Part of a small language model's weights.
Size: width 320, 5 heads of 64 (1 for keys and values), MLP 832 ReGLU, vocabulary 19322.
Architecture: rotary positions, normalized queries and keys, capped logits.
Training: a variant of Adam for these matrices, 3283 steps.
Each number is 200 + 20 x the weight over the matrix's rms, rounded and kept within 0 to 999. Layers, rows and columns count from 0.

# layer 7 MLP gate, 832x320, rms 0.0468, rows 606-642, columns 64-127
198,187,233,218,204,172,209,203,211,201,194,187,202,174,189,186,184,203,195,223,220,187,162,185,225,202,188,193,195,180,191,196,222,173,165,194,209,215,203,195,190,196,184,169,188,187,173,224,195,220,190,195,204,190,190,187,172,172,180,184,217,175,207,197
163,171,220,170,204,199,178,199,182,188,216,258,225,185,225,201,226,189,211,211,179,211,225,194,206,157,190,198,189,193,200,151,217,222,206,189,179,196,219,172,177,192,183,211,183,210,174,213,184,187,200,205,215,204,182,175,207,198,238,201,184,176,193,174
204,198,214,186,246,183,220,178,199,197,217,229,207,226,178,195,213,212,215,198,194,205,234,199,194,210,189,193,180,198,214,235,231,183,237,186,226,230,209,181,185,222,171,202,200,209,232,181,242,199,223,203,169,183,196,231,197,208,193,207,193,173,204,217
194,164,201,177,221,221,198,212,180,245,211,202,194,190,196,192,203,201,203,226,183,196,191,165,212,198,221,208,215,208,175,205,197,217,223,199,197,189,187,189,185,171,201,225,206,168,209,200,193,195,186,192,177,217,204,195,207,197,201,220,219,183,188,193
188,228,203,223,163,206,211,216,201,231,219,238,201,196,226,175,227,183,174,187,169,221,169,204,208,214,244,200,197,214,219,214,209,202,202,248,173,199,214,160,188,203,198,198,193,183,207,215,216,195,183,193,217,192,192,188,163,238,231,195,241,177,216,215
183,215,197,195,196,192,184,208,183,218,186,217,197,178,187,199,235,204,173,209,188,209,169,199,155,173,183,213,242,185,203,225,179,192,192,189,233,178,175,181,190,225,228,221,208,207,163,197,197,184,153,193,209,219,213,200,212,177,221,195,217,207,164,195
199,218,197,161,185,204,209,229,166,170,207,183,220,221,161,177,229,199,199,224,174,209,232,169,194,222,213,245,205,219,223,206,218,196,196,220,179,175,202,200,149,196,169,196,200,174,184,198,200,207,211,208,194,159,196,171,213,223,218,199,218,180,205,192
161,208,206,219,200,202,224,200,185,189,206,191,216,155,169,198,262,182,194,201,182,188,190,148,198,177,185,206,195,196,200,232,183,177,192,217,218,208,193,219,186,221,198,241,230,206,178,207,196,201,175,250,206,220,223,185,223,203,185,195,213,179,177,170
204,197,185,173,192,186,228,229,189,200,198,203,194,195,200,194,157,232,197,207,174,210,165,208,200,203,168,162,203,252,182,219,247,221,161,193,201,184,182,192,166,179,152,192,207,178,223,236,238,196,183,174,193,196,212,228,205,210,179,181,218,180,221,210
174,232,188,187,183,174,207,175,196,165,186,215,197,204,176,210,237,211,212,211,187,225,218,165,237,197,215,211,195,183,212,215,200,201,188,200,188,206,185,171,232,210,170,206,206,219,221,192,244,192,226,219,189,168,222,210,204,217,187,200,233,187,207,205
173,184,173,168,203,189,210,196,191,193,209,186,221,216,202,240,194,213,203,228,193,210,197,236,191,200,192,217,207,203,204,189,199,181,235,248,180,209,188,197,245,219,185,230,197,196,228,166,203,230,216,209,173,201,185,213,215,197,194,214,206,190,225,206
219,202,214,182,196,211,195,167,147,184,203,199,178,162,193,207,214,238,208,232,208,215,173,224,212,184,202,192,175,188,211,166,204,223,150,208,207,203,171,178,193,180,233,185,194,177,190,207,179,161,181,192,215,195,196,208,203,245,197,222,256,227,172,203
193,180,227,152,237,198,266,196,190,178,216,179,202,171,195,188,232,180,176,230,166,182,200,188,225,197,185,211,200,202,243,164,219,177,167,211,246,185,211,190,187,175,218,164,211,218,178,209,222,155,239,188,208,203,218,246,175,185,190,219,186,167,185,197
168,180,207,179,204,184,191,199,212,212,205,194,193,189,178,193,193,188,193,202,185,184,213,183,204,189,200,189,184,209,195,229,190,232,215,216,224,201,185,207,204,200,214,223,213,204,203,190,200,166,205,221,171,174,188,215,192,177,201,204,213,213,234,234
205,200,224,180,227,174,219,192,206,227,223,212,213,217,192,183,217,196,222,230,162,202,215,160,221,201,179,198,188,174,205,241,253,193,212,214,188,224,204,165,188,200,184,225,197,220,214,184,200,215,185,234,167,181,184,196,192,201,170,192,239,205,201,210
186,187,188,196,184,194,194,187,208,220,230,179,185,197,194,173,190,205,162,212,214,197,208,184,195,193,166,200,186,202,199,227,194,198,259,171,182,201,198,191,206,212,158,203,173,249,242,203,213,189,196,190,195,187,219,208,196,173,180,164,194,189,203,188
202,178,207,210,203,200,229,179,190,187,230,177,158,214,191,236,226,168,215,188,212,180,204,208,186,171,230,187,222,183,177,211,178,240,211,204,225,215,227,190,200,207,226,192,213,205,210,245,189,189,176,207,206,212,211,221,195,231,232,242,200,214,191,225
198,188,200,165,212,194,233,173,206,155,225,203,246,190,222,192,231,205,197,239,206,205,189,218,253,214,208,214,214,186,241,206,267,174,160,212,208,208,196,196,184,242,245,178,250,170,175,216,204,222,191,245,189,207,190,222,206,214,207,263,202,232,226,207
196,169,225,184,222,151,216,221,209,206,216,207,211,208,193,183,229,214,214,208,185,176,211,213,223,178,196,113,201,190,222,208,216,181,204,225,210,226,194,173,198,195,231,218,216,220,184,171,199,198,203,185,189,209,192,242,205,213,175,221,196,222,196,192
185,198,182,186,199,186,174,182,201,176,190,224,196,189,215,204,190,206,196,227,202,202,192,201,178,232,192,214,165,225,219,207,208,187,186,200,214,238,153,195,176,191,193,189,205,173,194,220,238,243,200,221,177,181,169,216,183,161,193,201,217,213,197,247
216,187,168,201,221,182,274,199,198,213,189,164,196,182,172,192,197,178,199,185,169,197,242,200,188,234,157,204,185,187,193,204,221,196,195,193,189,206,209,208,231,190,198,238,182,219,201,180,192,190,222,229,210,219,189,193,158,212,194,211,209,202,192,222
209,238,189,187,193,213,198,253,172,224,210,166,202,174,202,214,216,213,235,160,154,219,188,217,190,189,224,240,203,217,192,208,183,185,186,230,210,204,219,209,162,207,210,186,234,183,212,228,214,171,174,226,230,172,205,170,187,217,202,233,197,204,178,199
206,216,225,195,215,192,212,211,228,216,186,210,185,196,216,213,230,234,175,183,203,231,188,220,225,231,184,166,204,207,197,178,205,205,204,172,191,236,226,216,219,196,203,221,217,220,161,231,207,203,210,194,191,209,206,188,165,197,209,241,226,229,197,197
193,198,175,191,227,199,189,209,212,189,231,201,204,204,222,186,186,184,175,241,209,214,163,180,221,202,184,193,214,200,217,205,230,189,203,196,221,202,223,192,176,160,212,171,202,201,171,199,219,175,197,186,223,175,199,255,222,226,228,195,191,204,177,211
206,194,208,215,206,191,197,192,217,184,167,186,205,195,212,210,216,196,202,183,183,202,176,189,168,212,227,179,200,197,210,237,217,198,222,217,189,215,206,165,206,189,214,203,233,211,223,191,234,183,201,239,209,185,204,190,162,186,191,180,202,185,201,180
184,182,204,180,179,186,177,196,199,236,206,198,192,184,193,202,183,219,202,192,171,220,219,175,216,172,177,187,189,218,192,187,203,214,204,227,203,198,221,165,194,150,209,215,164,162,211,205,188,206,187,205,194,191,212,186,200,172,179,215,168,204,214,175
221,205,163,193,188,203,216,178,181,213,215,202,187,216,203,206,212,233,211,221,200,243,248,205,201,240,220,194,181,203,226,182,235,209,191,195,227,217,218,184,193,215,201,192,192,195,220,200,245,209,245,215,217,211,151,203,198,218,209,224,192,186,199,226
186,174,188,177,211,156,224,180,150,206,192,216,200,220,163,184,159,200,200,183,194,204,159,217,204,187,208,225,209,217,202,199,163,205,232,209,201,186,242,224,171,210,207,196,189,243,243,195,187,183,190,220,203,186,187,186,192,194,186,187,183,183,205,209
166,218,149,204,200,214,215,213,225,202,235,191,219,207,221,174,232,172,231,192,186,214,232,212,198,229,188,233,181,211,199,178,187,228,203,214,224,217,199,166,177,214,211,184,220,174,215,235,233,214,192,204,190,185,182,194,203,195,161,205,184,188,190,190
204,215,200,207,210,206,199,167,177,165,202,221,184,182,216,183,190,190,149,228,211,207,170,208,196,206,213,185,189,214,214,203,211,164,192,184,178,220,207,216,198,178,189,235,192,231,190,206,186,194,188,208,224,201,197,188,193,211,196,186,233,224,203,205
224,220,226,218,197,219,202,191,205,194,230,186,220,177,205,226,187,209,200,172,203,183,190,137,172,188,193,218,192,201,214,215,225,223,191,205,223,213,179,175,183,183,219,185,204,241,192,206,182,166,187,208,184,179,230,245,207,213,195,193,217,182,145,184
188,228,244,172,210,178,199,167,230,204,171,196,219,188,188,200,207,180,189,228,159,200,193,177,202,214,191,181,182,193,182,199,190,205,215,209,210,198,238,211,202,182,207,204,201,208,216,188,240,238,217,203,195,158,184,225,161,202,174,205,205,147,221,187
180,195,206,216,184,213,188,190,202,200,179,160,183,168,207,206,197,175,195,205,207,175,208,226,202,215,205,231,198,224,201,179,218,222,199,195,218,195,189,204,229,161,180,214,198,189,190,190,209,212,206,227,206,203,171,154,180,219,206,149,156,192,188,204
176,189,197,183,197,202,225,192,207,225,208,199,199,186,182,210,200,200,218,212,235,224,186,187,180,207,193,195,208,239,162,221,209,198,228,231,199,227,192,218,220,197,205,209,179,202,208,213,219,191,203,230,207,198,206,163,185,194,188,212,179,185,183,207
176,234,193,193,181,207,196,214,222,227,228,190,259,200,192,170,199,174,232,214,197,187,226,184,236,233,249,196,199,211,194,199,179,208,246,212,206,225,192,206,177,210,205,183,223,198,208,219,213,196,232,185,215,177,185,188,164,233,197,234,242,176,191,197
212,192,212,209,184,183,193,190,209,211,185,205,202,183,209,226,194,201,213,238,209,219,192,188,180,201,193,228,194,185,214,204,212,195,191,206,226,211,222,184,176,195,208,194,242,221,207,220,193,183,210,225,229,173,176,185,212,221,181,220,199,208,190,212
189,177,253,203,218,195,205,238,188,197,222,181,166,191,206,227,250,188,190,218,193,179,227,187,163,179,179,198,203,229,219,195,200,215,212,206,184,217,208,198,223,195,215,173,220,207,158,238,229,205,208,208,184,190,189,170,176,199,189,218,201,168,237,207
# layer 7 MLP up, 832x320, rms 0.0445, rows 606-641, columns 64-127
193,174,184,188,190,222,202,180,168,198,226,215,201,168,197,217,184,201,194,161,210,171,160,211,192,181,198,193,194,204,161,206,194,202,202,172,198,193,193,199,180,187,204,199,209,166,186,212,177,206,220,175,193,235,190,197,216,217,203,179,189,213,189,178
174,244,216,200,210,225,187,202,175,216,192,202,215,189,218,203,217,199,234,180,175,156,239,184,205,184,173,163,248,211,185,194,211,175,202,218,202,202,205,218,243,248,215,204,186,240,232,218,211,182,218,186,192,214,248,216,196,199,199,225,197,213,203,187
189,210,182,213,177,157,218,170,242,217,195,195,240,228,192,195,234,232,224,204,199,170,197,198,231,223,212,232,237,205,188,197,222,197,224,216,182,216,189,227,201,236,181,176,271,156,193,197,208,209,215,186,192,229,222,217,229,212,182,175,210,188,222,230
194,186,241,212,164,177,202,182,213,183,175,189,198,205,207,202,204,207,208,154,212,187,192,166,185,232,208,202,225,232,166,197,207,156,219,193,192,199,165,196,198,194,190,172,218,202,216,212,225,210,195,215,229,202,234,157,220,190,190,187,219,192,202,189
192,193,217,197,184,214,184,183,187,204,230,226,191,211,192,184,200,176,200,195,203,219,204,252,168,232,181,201,154,219,231,204,214,216,218,198,216,195,179,209,202,160,169,221,202,204,202,135,236,214,209,200,168,212,193,168,177,222,211,210,208,219,231,234
183,227,241,201,211,212,194,213,226,198,195,195,194,215,210,191,211,170,235,195,178,219,211,175,217,196,219,197,183,190,194,173,201,179,192,200,192,184,197,160,206,205,161,190,179,191,178,225,184,215,195,141,206,193,222,176,197,234,193,188,208,202,209,167
186,153,197,206,198,205,205,216,179,220,218,193,181,150,203,221,170,183,215,193,191,225,147,213,180,172,229,193,193,196,216,181,196,205,182,165,215,210,208,192,195,220,216,227,236,218,167,204,189,180,204,169,179,178,196,189,198,207,193,196,190,185,184,219
240,205,219,224,195,218,197,177,179,240,179,236,230,198,197,197,166,204,215,199,209,191,184,206,193,188,211,164,197,171,182,213,190,170,186,209,197,190,180,215,185,200,214,180,175,157,184,169,220,207,209,204,211,218,187,185,202,228,223,224,208,161,176,194
203,220,253,209,193,202,171,200,242,224,204,218,216,171,209,200,189,191,248,133,193,183,186,210,198,193,189,187,170,224,203,176,194,197,248,203,177,229,202,213,186,207,230,160,219,197,179,187,198,199,179,194,182,175,229,183,210,183,183,172,204,162,192,197
223,169,215,207,195,228,226,191,205,234,239,193,185,212,195,180,199,206,195,214,237,192,164,229,165,226,221,212,215,192,150,165,143,218,193,215,190,264,185,185,152,211,213,174,208,181,212,190,207,193,216,211,197,174,191,218,199,162,208,197,183,188,200,186
185,194,199,206,183,212,172,192,209,206,209,202,200,207,202,199,214,196,173,190,229,230,195,207,178,205,225,174,190,206,189,207,221,197,210,222,187,204,231,180,207,199,159,172,226,196,191,211,173,203,175,192,192,198,190,213,190,179,182,199,215,206,246,172
234,174,190,196,195,187,223,231,211,225,227,187,217,187,211,188,214,184,191,219,202,229,210,206,165,216,181,186,222,158,186,191,256,210,214,197,233,206,194,184,230,212,210,219,177,172,200,164,195,214,195,206,223,210,219,225,187,213,203,171,211,194,210,230
233,227,205,203,197,209,173,245,149,197,207,182,171,236,194,191,192,208,192,224,244,188,195,184,232,196,162,260,165,228,174,188,221,224,180,186,245,157,194,170,151,217,192,219,202,210,195,207,192,195,197,190,240,189,235,196,195,215,219,211,159,207,183,175
221,208,205,198,198,167,150,211,238,221,199,223,198,206,214,238,186,192,225,214,174,213,192,190,214,202,212,223,215,176,223,205,215,218,155,203,193,174,166,233,206,190,198,192,185,235,191,200,237,194,196,197,175,193,227,208,197,166,208,206,219,193,184,219
211,201,206,187,230,195,188,173,163,208,216,201,204,182,212,219,198,213,215,214,219,169,178,207,221,200,196,196,213,220,175,203,167,185,217,187,184,204,182,207,187,207,199,208,203,204,214,205,207,216,213,193,178,218,195,207,215,195,196,178,185,200,172,203
191,205,202,231,180,221,147,226,234,202,226,215,207,195,223,176,214,204,203,178,206,181,210,229,232,217,210,163,202,167,182,196,185,176,192,204,224,182,174,191,224,195,201,185,197,217,203,191,179,200,211,201,228,178,202,230,155,192,187,205,162,209,219,196
201,209,209,201,203,178,215,190,211,205,185,185,187,231,202,191,185,247,156,193,212,173,214,209,221,176,166,192,192,202,180,200,187,202,197,215,210,210,141,228,208,189,218,201,216,222,162,202,215,222,188,190,168,216,193,230,194,161,179,197,172,215,186,179
201,198,194,200,184,198,224,150,211,224,219,194,217,189,214,213,218,175,174,172,203,206,221,194,223,197,141,225,249,214,220,225,210,215,169,222,195,197,182,182,158,240,218,200,214,174,210,204,179,198,191,197,204,203,202,188,194,196,217,173,198,188,196,179
206,183,222,197,195,217,186,212,200,214,201,191,203,164,202,153,158,223,228,215,195,226,188,203,222,198,196,198,219,185,181,196,225,197,194,196,231,208,191,206,205,245,183,181,198,177,241,219,159,191,199,155,198,216,177,194,198,214,188,218,212,198,206,186
173,196,194,214,209,221,206,183,189,209,209,187,206,193,180,209,189,232,198,194,201,202,223,180,203,184,207,206,176,206,171,204,181,210,195,181,225,189,216,235,226,195,201,206,216,199,203,207,206,185,223,220,147,239,197,207,174,205,223,187,199,212,195,201
223,202,202,194,185,226,202,207,203,229,189,203,171,219,187,212,207,232,236,194,203,180,180,187,214,205,189,191,198,226,220,174,217,207,201,202,201,212,228,179,223,180,221,222,192,155,190,217,197,226,213,180,208,195,218,217,217,173,249,203,206,177,223,222
226,207,231,185,223,199,186,232,193,186,202,182,211,195,180,204,197,189,225,214,212,189,214,166,190,188,193,194,205,190,194,204,179,231,203,219,209,217,191,221,250,203,211,203,195,220,208,190,222,191,206,152,179,204,162,194,193,197,175,202,182,179,221,203
194,193,199,203,215,228,236,192,234,219,210,232,207,164,223,225,175,193,219,222,189,216,206,232,184,228,166,204,166,162,219,194,228,192,181,217,224,216,176,233,194,181,183,157,232,208,182,247,198,210,176,179,237,185,168,169,180,229,193,227,195,215,188,221
172,212,182,184,211,202,230,177,201,192,199,205,222,173,218,192,178,204,188,210,184,217,211,193,198,186,156,168,191,178,216,235,211,174,227,175,181,205,174,205,203,196,222,172,203,186,190,206,181,194,221,181,207,167,201,182,193,144,195,243,208,182,227,212
213,183,204,181,186,224,213,167,201,209,206,209,232,230,196,230,179,223,225,181,155,205,191,239,217,188,212,191,157,183,194,225,208,210,197,167,172,206,177,185,204,206,206,177,207,215,233,180,224,173,208,204,192,204,206,206,215,179,176,225,207,192,202,166
208,203,208,208,189,191,206,175,192,204,188,208,196,188,193,192,204,186,184,222,190,186,158,168,162,240,195,220,191,184,224,181,214,200,185,225,201,203,206,186,140,216,196,187,204,199,170,211,202,227,182,193,214,174,196,208,181,199,214,231,191,172,196,189
223,188,217,204,197,181,249,182,203,182,228,169,211,195,155,193,203,210,183,200,182,184,205,176,215,206,167,205,197,210,185,213,194,232,186,174,181,208,229,181,222,159,218,227,220,211,211,223,201,182,187,173,196,167,179,218,192,209,198,227,181,193,205,214
207,216,178,181,215,211,173,187,175,193,206,211,180,222,180,210,246,214,224,204,218,224,198,207,209,215,196,207,217,213,187,195,207,188,224,205,201,183,195,220,199,173,186,209,197,195,206,175,188,209,191,198,196,223,200,182,221,211,188,219,209,191,211,191
230,235,200,199,217,196,185,178,208,184,197,199,219,214,194,190,192,194,179,203,198,167,204,190,206,209,228,187,197,175,209,185,219,185,185,171,223,239,210,198,214,211,200,211,200,223,189,176,231,210,198,181,215,192,192,226,200,193,188,178,200,216,190,227
186,178,215,202,199,203,217,220,208,185,221,232,216,200,218,213,186,191,213,202,169,231,226,215,240,172,179,181,185,190,197,190,236,210,199,194,190,203,222,225,210,179,237,203,190,212,237,213,206,173,213,212,226,160,180,194,218,183,211,218,223,210,211,209
176,249,165,200,191,193,176,175,154,214,185,191,196,198,198,150,247,206,185,228,194,197,181,199,192,167,176,187,200,237,215,203,194,193,188,185,216,211,187,193,201,180,174,193,222,186,167,184,193,226,218,229,211,221,200,224,221,187,232,203,213,222,188,190
211,205,203,196,224,148,203,195,187,166,222,191,172,146,193,245,229,201,164,210,204,171,187,221,196,214,182,200,208,208,176,204,174,248,186,194,198,182,226,200,176,190,189,206,182,223,229,201,195,185,163,224,217,192,222,196,258,221,209,172,174,206,229,207
168,171,169,187,204,192,217,184,197,186,203,187,215,222,208,195,171,198,206,192,189,188,214,176,237,223,180,163,177,204,216,196,182,194,215,206,190,210,195,179,212,203,210,194,202,184,207,203,147,244,187,229,203,206,230,196,214,211,187,211,209,221,216,176
192,203,204,202,227,222,204,196,202,232,191,218,190,193,193,201,181,245,181,211,215,202,211,181,216,195,187,193,186,197,206,216,193,196,222,183,200,202,207,205,172,198,176,207,220,153,203,213,221,235,209,201,176,163,229,199,212,194,202,211,200,201,169,189
185,188,207,195,168,203,191,195,191,169,208,244,209,261,178,190,206,268,194,218,180,202,202,210,245,183,196,223,150,202,197,168,213,183,241,191,207,177,180,180,193,213,199,227,213,163,198,181,205,221,229,181,232,237,198,211,198,211,207,180,196,207,225,227
206,229,189,203,204,187,210,207,187,198,210,192,228,196,160,209,171,170,205,202,184,159,188,184,168,241,180,194,183,213,202,233,153,215,216,215,211,189,225,215,216,217,203,180,195,176,193,198,182,171,185,196,156,202,187,223,185,184,212,255,217,204,207,170
# layer 7 MLP down (transposed), 832x320, rms 0.0308, rows 606-641, columns 64-127
197,215,208,179,235,174,177,230,223,181,180,206,204,238,183,184,205,186,172,199,190,215,234,231,165,203,203,200,167,216,215,197,196,220,231,200,201,206,209,214,245,234,219,223,163,223,185,189,232,233,213,230,219,211,207,195,195,213,175,230,211,199,198,222
207,193,201,236,227,230,171,183,221,180,171,176,179,170,206,226,204,199,233,226,215,172,224,178,185,149,223,165,197,213,184,231,216,246,210,209,206,128,222,213,239,221,214,191,195,205,243,240,147,219,217,224,197,193,211,204,181,235,198,239,208,200,169,223
247,189,199,175,208,201,220,217,164,215,172,206,231,187,213,254,198,208,212,173,186,223,168,191,188,165,212,215,211,165,180,200,187,216,185,230,180,168,173,178,173,212,197,208,201,207,216,175,198,221,190,208,240,209,236,235,181,200,174,227,190,211,201,174
178,197,162,201,202,219,177,173,201,195,228,164,187,167,196,196,182,185,201,204,166,193,229,210,195,203,191,179,215,232,194,152,206,209,185,218,232,200,164,231,181,207,211,196,197,165,171,192,172,211,229,202,157,197,214,208,166,203,176,175,214,194,219,184
198,181,229,251,187,191,172,192,215,199,230,229,191,214,202,208,181,205,192,206,159,175,179,207,156,199,196,183,193,244,230,155,192,190,204,206,190,223,175,185,180,204,194,190,217,217,197,192,227,217,207,218,180,219,192,202,167,204,191,166,183,200,211,232
213,209,240,203,204,161,207,202,219,211,234,156,211,182,191,215,204,203,201,207,222,168,172,231,210,207,225,229,205,168,196,194,175,192,174,204,193,190,193,163,170,231,196,209,180,204,208,243,163,193,212,214,215,169,227,205,191,203,201,164,231,156,224,203
179,186,218,216,192,176,222,207,209,201,222,193,196,158,237,213,200,211,189,203,198,197,164,190,190,196,189,183,183,166,202,214,210,211,218,177,189,183,230,207,176,195,225,162,217,198,222,223,216,187,199,207,202,195,229,222,203,193,211,191,209,186,204,203
210,185,222,186,210,214,220,196,203,206,238,205,222,164,185,216,222,207,190,199,186,210,192,181,191,192,179,215,215,183,231,199,184,241,214,211,232,230,188,196,188,183,234,178,187,218,201,198,241,222,183,222,193,245,177,198,196,209,221,211,216,214,202,177
206,241,200,201,154,177,217,187,216,197,165,210,187,199,159,204,217,190,201,215,184,197,187,198,185,190,214,197,198,185,200,240,167,191,201,205,206,202,202,203,204,215,188,194,194,233,164,215,207,202,203,253,176,220,205,189,195,227,189,215,237,234,225,201
222,218,198,224,183,197,177,213,209,188,201,217,218,203,192,211,195,210,212,209,175,203,218,196,214,164,203,214,239,199,179,193,216,220,207,199,193,187,206,194,230,185,181,227,191,235,202,212,214,205,212,192,188,181,181,201,183,183,197,211,209,211,210,232
202,205,174,210,204,157,252,225,230,206,227,241,200,177,202,201,177,172,199,220,207,206,207,184,169,167,186,215,217,159,210,186,206,229,221,179,214,213,201,226,222,200,195,191,165,199,219,194,207,209,201,213,170,191,239,188,226,181,192,191,194,179,173,218
188,235,239,155,187,244,204,184,195,196,206,185,231,193,221,194,170,219,242,207,139,200,205,179,223,198,177,192,175,192,178,198,213,193,214,201,187,215,182,211,201,200,191,228,168,213,214,214,203,190,186,226,205,192,193,177,183,192,205,225,151,182,205,219
264,171,213,243,208,199,196,216,185,203,215,207,204,231,149,222,170,184,207,221,169,205,230,238,247,237,170,193,193,176,222,183,204,169,196,161,203,173,189,187,206,217,164,242,179,220,188,223,236,223,209,187,222,209,195,164,201,224,196,201,226,179,188,218
238,224,171,213,248,196,184,150,205,220,206,180,201,184,194,179,208,209,228,202,187,169,198,186,148,221,192,213,215,220,206,203,243,201,185,194,206,187,207,219,204,157,234,185,193,236,179,165,211,207,223,169,206,231,223,187,192,201,185,190,221,203,222,175
210,211,195,227,223,181,198,262,204,188,157,184,185,205,185,210,187,259,173,210,195,205,227,156,184,210,187,209,225,233,210,198,214,196,194,235,202,205,183,202,181,207,187,209,212,201,220,212,183,201,202,222,198,195,221,229,190,179,200,212,214,193,243,189
226,198,175,230,204,192,212,199,208,177,176,207,176,201,186,217,221,197,206,212,170,209,201,203,195,188,185,210,224,208,212,207,197,197,234,183,192,182,182,205,163,203,198,202,202,193,174,191,206,200,188,204,228,190,221,200,234,188,183,201,192,250,192,178
172,212,182,176,229,207,208,213,197,163,231,186,173,229,225,196,179,190,195,195,210,211,202,169,198,192,189,192,224,188,176,196,197,192,200,206,186,207,232,192,156,191,209,154,239,252,232,191,174,177,214,173,172,221,209,182,180,184,194,162,197,201,236,200
201,233,190,200,201,216,203,175,205,200,187,215,217,220,156,193,140,192,188,178,177,227,228,223,200,203,216,191,213,169,206,170,225,222,218,210,181,185,200,209,229,204,199,207,199,226,189,200,149,198,216,232,180,213,232,217,210,175,186,210,195,243,205,182
192,204,181,219,204,197,198,215,185,200,203,214,215,205,214,215,198,209,235,187,218,216,189,210,222,229,213,213,192,187,210,192,235,203,189,193,209,198,204,225,196,201,223,186,209,170,213,207,240,187,176,217,203,203,191,211,222,176,202,215,231,145,200,204
182,225,162,181,185,218,209,187,199,221,239,196,205,201,180,228,208,194,207,206,209,206,158,199,235,217,216,222,163,191,172,154,188,236,178,196,191,218,188,216,199,194,201,194,177,200,201,229,213,209,186,172,192,172,207,189,201,189,201,186,202,166,197,203
180,204,222,231,177,215,189,199,191,197,189,227,198,186,184,199,219,205,201,211,196,194,182,205,167,199,226,211,183,193,165,209,181,196,196,204,214,201,219,184,162,189,185,200,248,192,216,191,196,194,206,183,196,199,180,215,218,173,185,204,194,209,225,206
213,175,193,247,159,207,197,219,189,188,183,226,187,189,201,227,208,243,208,190,212,173,231,169,187,217,199,201,239,169,198,212,179,208,218,191,207,249,187,174,181,187,195,212,206,203,216,178,177,183,211,194,209,182,204,191,193,183,215,231,215,195,227,214
227,209,218,216,216,213,215,198,210,216,187,204,206,207,183,194,227,195,233,190,200,208,211,228,213,209,221,173,207,206,174,168,184,172,189,176,203,208,227,223,165,185,172,215,232,189,188,215,189,215,178,198,205,218,190,209,185,201,217,180,211,200,201,209
163,173,203,204,172,179,179,191,215,204,217,210,205,187,217,148,196,218,196,206,225,220,173,219,211,224,199,183,188,181,147,228,200,173,189,220,201,163,172,186,225,225,192,213,216,232,229,223,186,204,191,270,202,194,174,221,234,197,169,221,193,209,191,192
171,192,205,190,185,216,176,210,175,217,205,204,233,239,180,168,219,210,225,196,196,198,197,209,209,201,222,168,220,170,187,212,179,212,213,216,169,195,204,186,222,199,198,218,161,202,210,204,189,201,199,190,188,179,191,203,198,182,174,203,197,233,199,207
205,238,186,206,203,187,207,159,143,235,186,225,197,221,215,181,206,220,230,187,246,191,178,209,218,205,201,203,192,166,223,181,190,196,168,204,230,204,212,197,190,182,197,216,204,162,188,187,201,182,211,218,195,234,207,237,184,188,195,199,181,212,204,195
162,216,192,241,190,222,167,197,219,203,232,255,180,166,214,180,207,170,200,168,209,246,219,199,240,175,164,197,195,197,203,224,158,176,232,223,218,218,213,173,195,186,222,212,218,228,211,193,193,181,198,143,160,207,197,182,205,192,219,158,226,183,215,219
230,205,220,200,199,178,212,193,242,197,154,220,185,181,243,166,199,165,180,224,231,232,210,222,159,201,195,179,184,193,209,195,198,211,185,248,206,213,198,217,219,208,206,178,202,179,202,200,225,222,199,208,203,215,218,199,173,216,220,203,159,173,228,211
187,166,187,177,203,210,211,215,233,194,176,192,177,229,219,202,213,180,209,178,185,160,238,177,207,230,202,217,179,209,222,218,224,201,233,209,213,182,152,190,200,225,205,172,185,197,222,198,213,159,167,213,207,196,208,217,203,189,200,212,175,229,226,133
179,172,218,193,211,213,176,180,225,186,179,211,243,169,205,215,232,212,215,200,182,149,232,178,206,230,147,209,189,195,218,171,168,198,208,242,218,176,187,212,196,189,213,179,200,179,189,184,179,205,210,232,255,223,201,219,229,212,220,193,198,195,184,186
218,199,188,204,192,188,195,206,217,175,212,178,170,224,206,177,201,172,209,208,194,232,203,216,206,210,199,221,219,182,188,181,174,234,172,235,193,196,211,256,195,214,177,196,191,200,182,176,207,165,228,213,205,184,166,185,206,224,213,193,201,217,265,182
211,187,217,204,187,205,173,189,212,181,158,160,227,189,187,223,189,193,210,190,216,178,186,200,192,231,184,216,182,185,181,200,197,153,169,190,191,218,195,194,189,192,183,187,218,202,182,199,165,182,177,222,232,172,168,198,210,223,154,223,177,153,213,210
220,198,201,182,167,169,188,211,216,212,209,208,200,175,185,188,185,197,188,189,199,219,188,186,185,174,201,203,211,214,190,196,201,209,194,178,181,197,187,184,191,206,173,225,212,208,209,219,226,227,193,193,187,197,208,234,207,180,196,247,194,201,220,212
198,219,198,176,179,201,241,199,188,202,205,189,201,199,212,201,213,182,165,221,191,203,211,191,214,195,194,199,196,202,187,179,177,223,170,226,216,224,170,193,204,185,203,177,202,226,205,209,222,201,201,179,209,199,199,203,193,207,183,182,191,193,187,199
189,257,175,209,228,165,212,215,219,210,177,213,179,180,198,208,176,223,220,191,181,174,204,187,203,155,205,192,205,186,211,195,169,183,220,182,208,215,227,169,193,198,174,218,158,190,223,197,197,163,183,134,186,191,202,192,185,201,186,197,149,190,234,184
208,190,199,196,204,183,182,209,171,202,187,198,203,206,172,180,212,229,217,207,203,194,212,189,193,174,206,203,207,180,242,195,187,202,191,188,209,211,203,195,206,226,192,181,202,210,201,206,230,204,212,211,198,193,213,166,167,192,212,230,210,207,208,235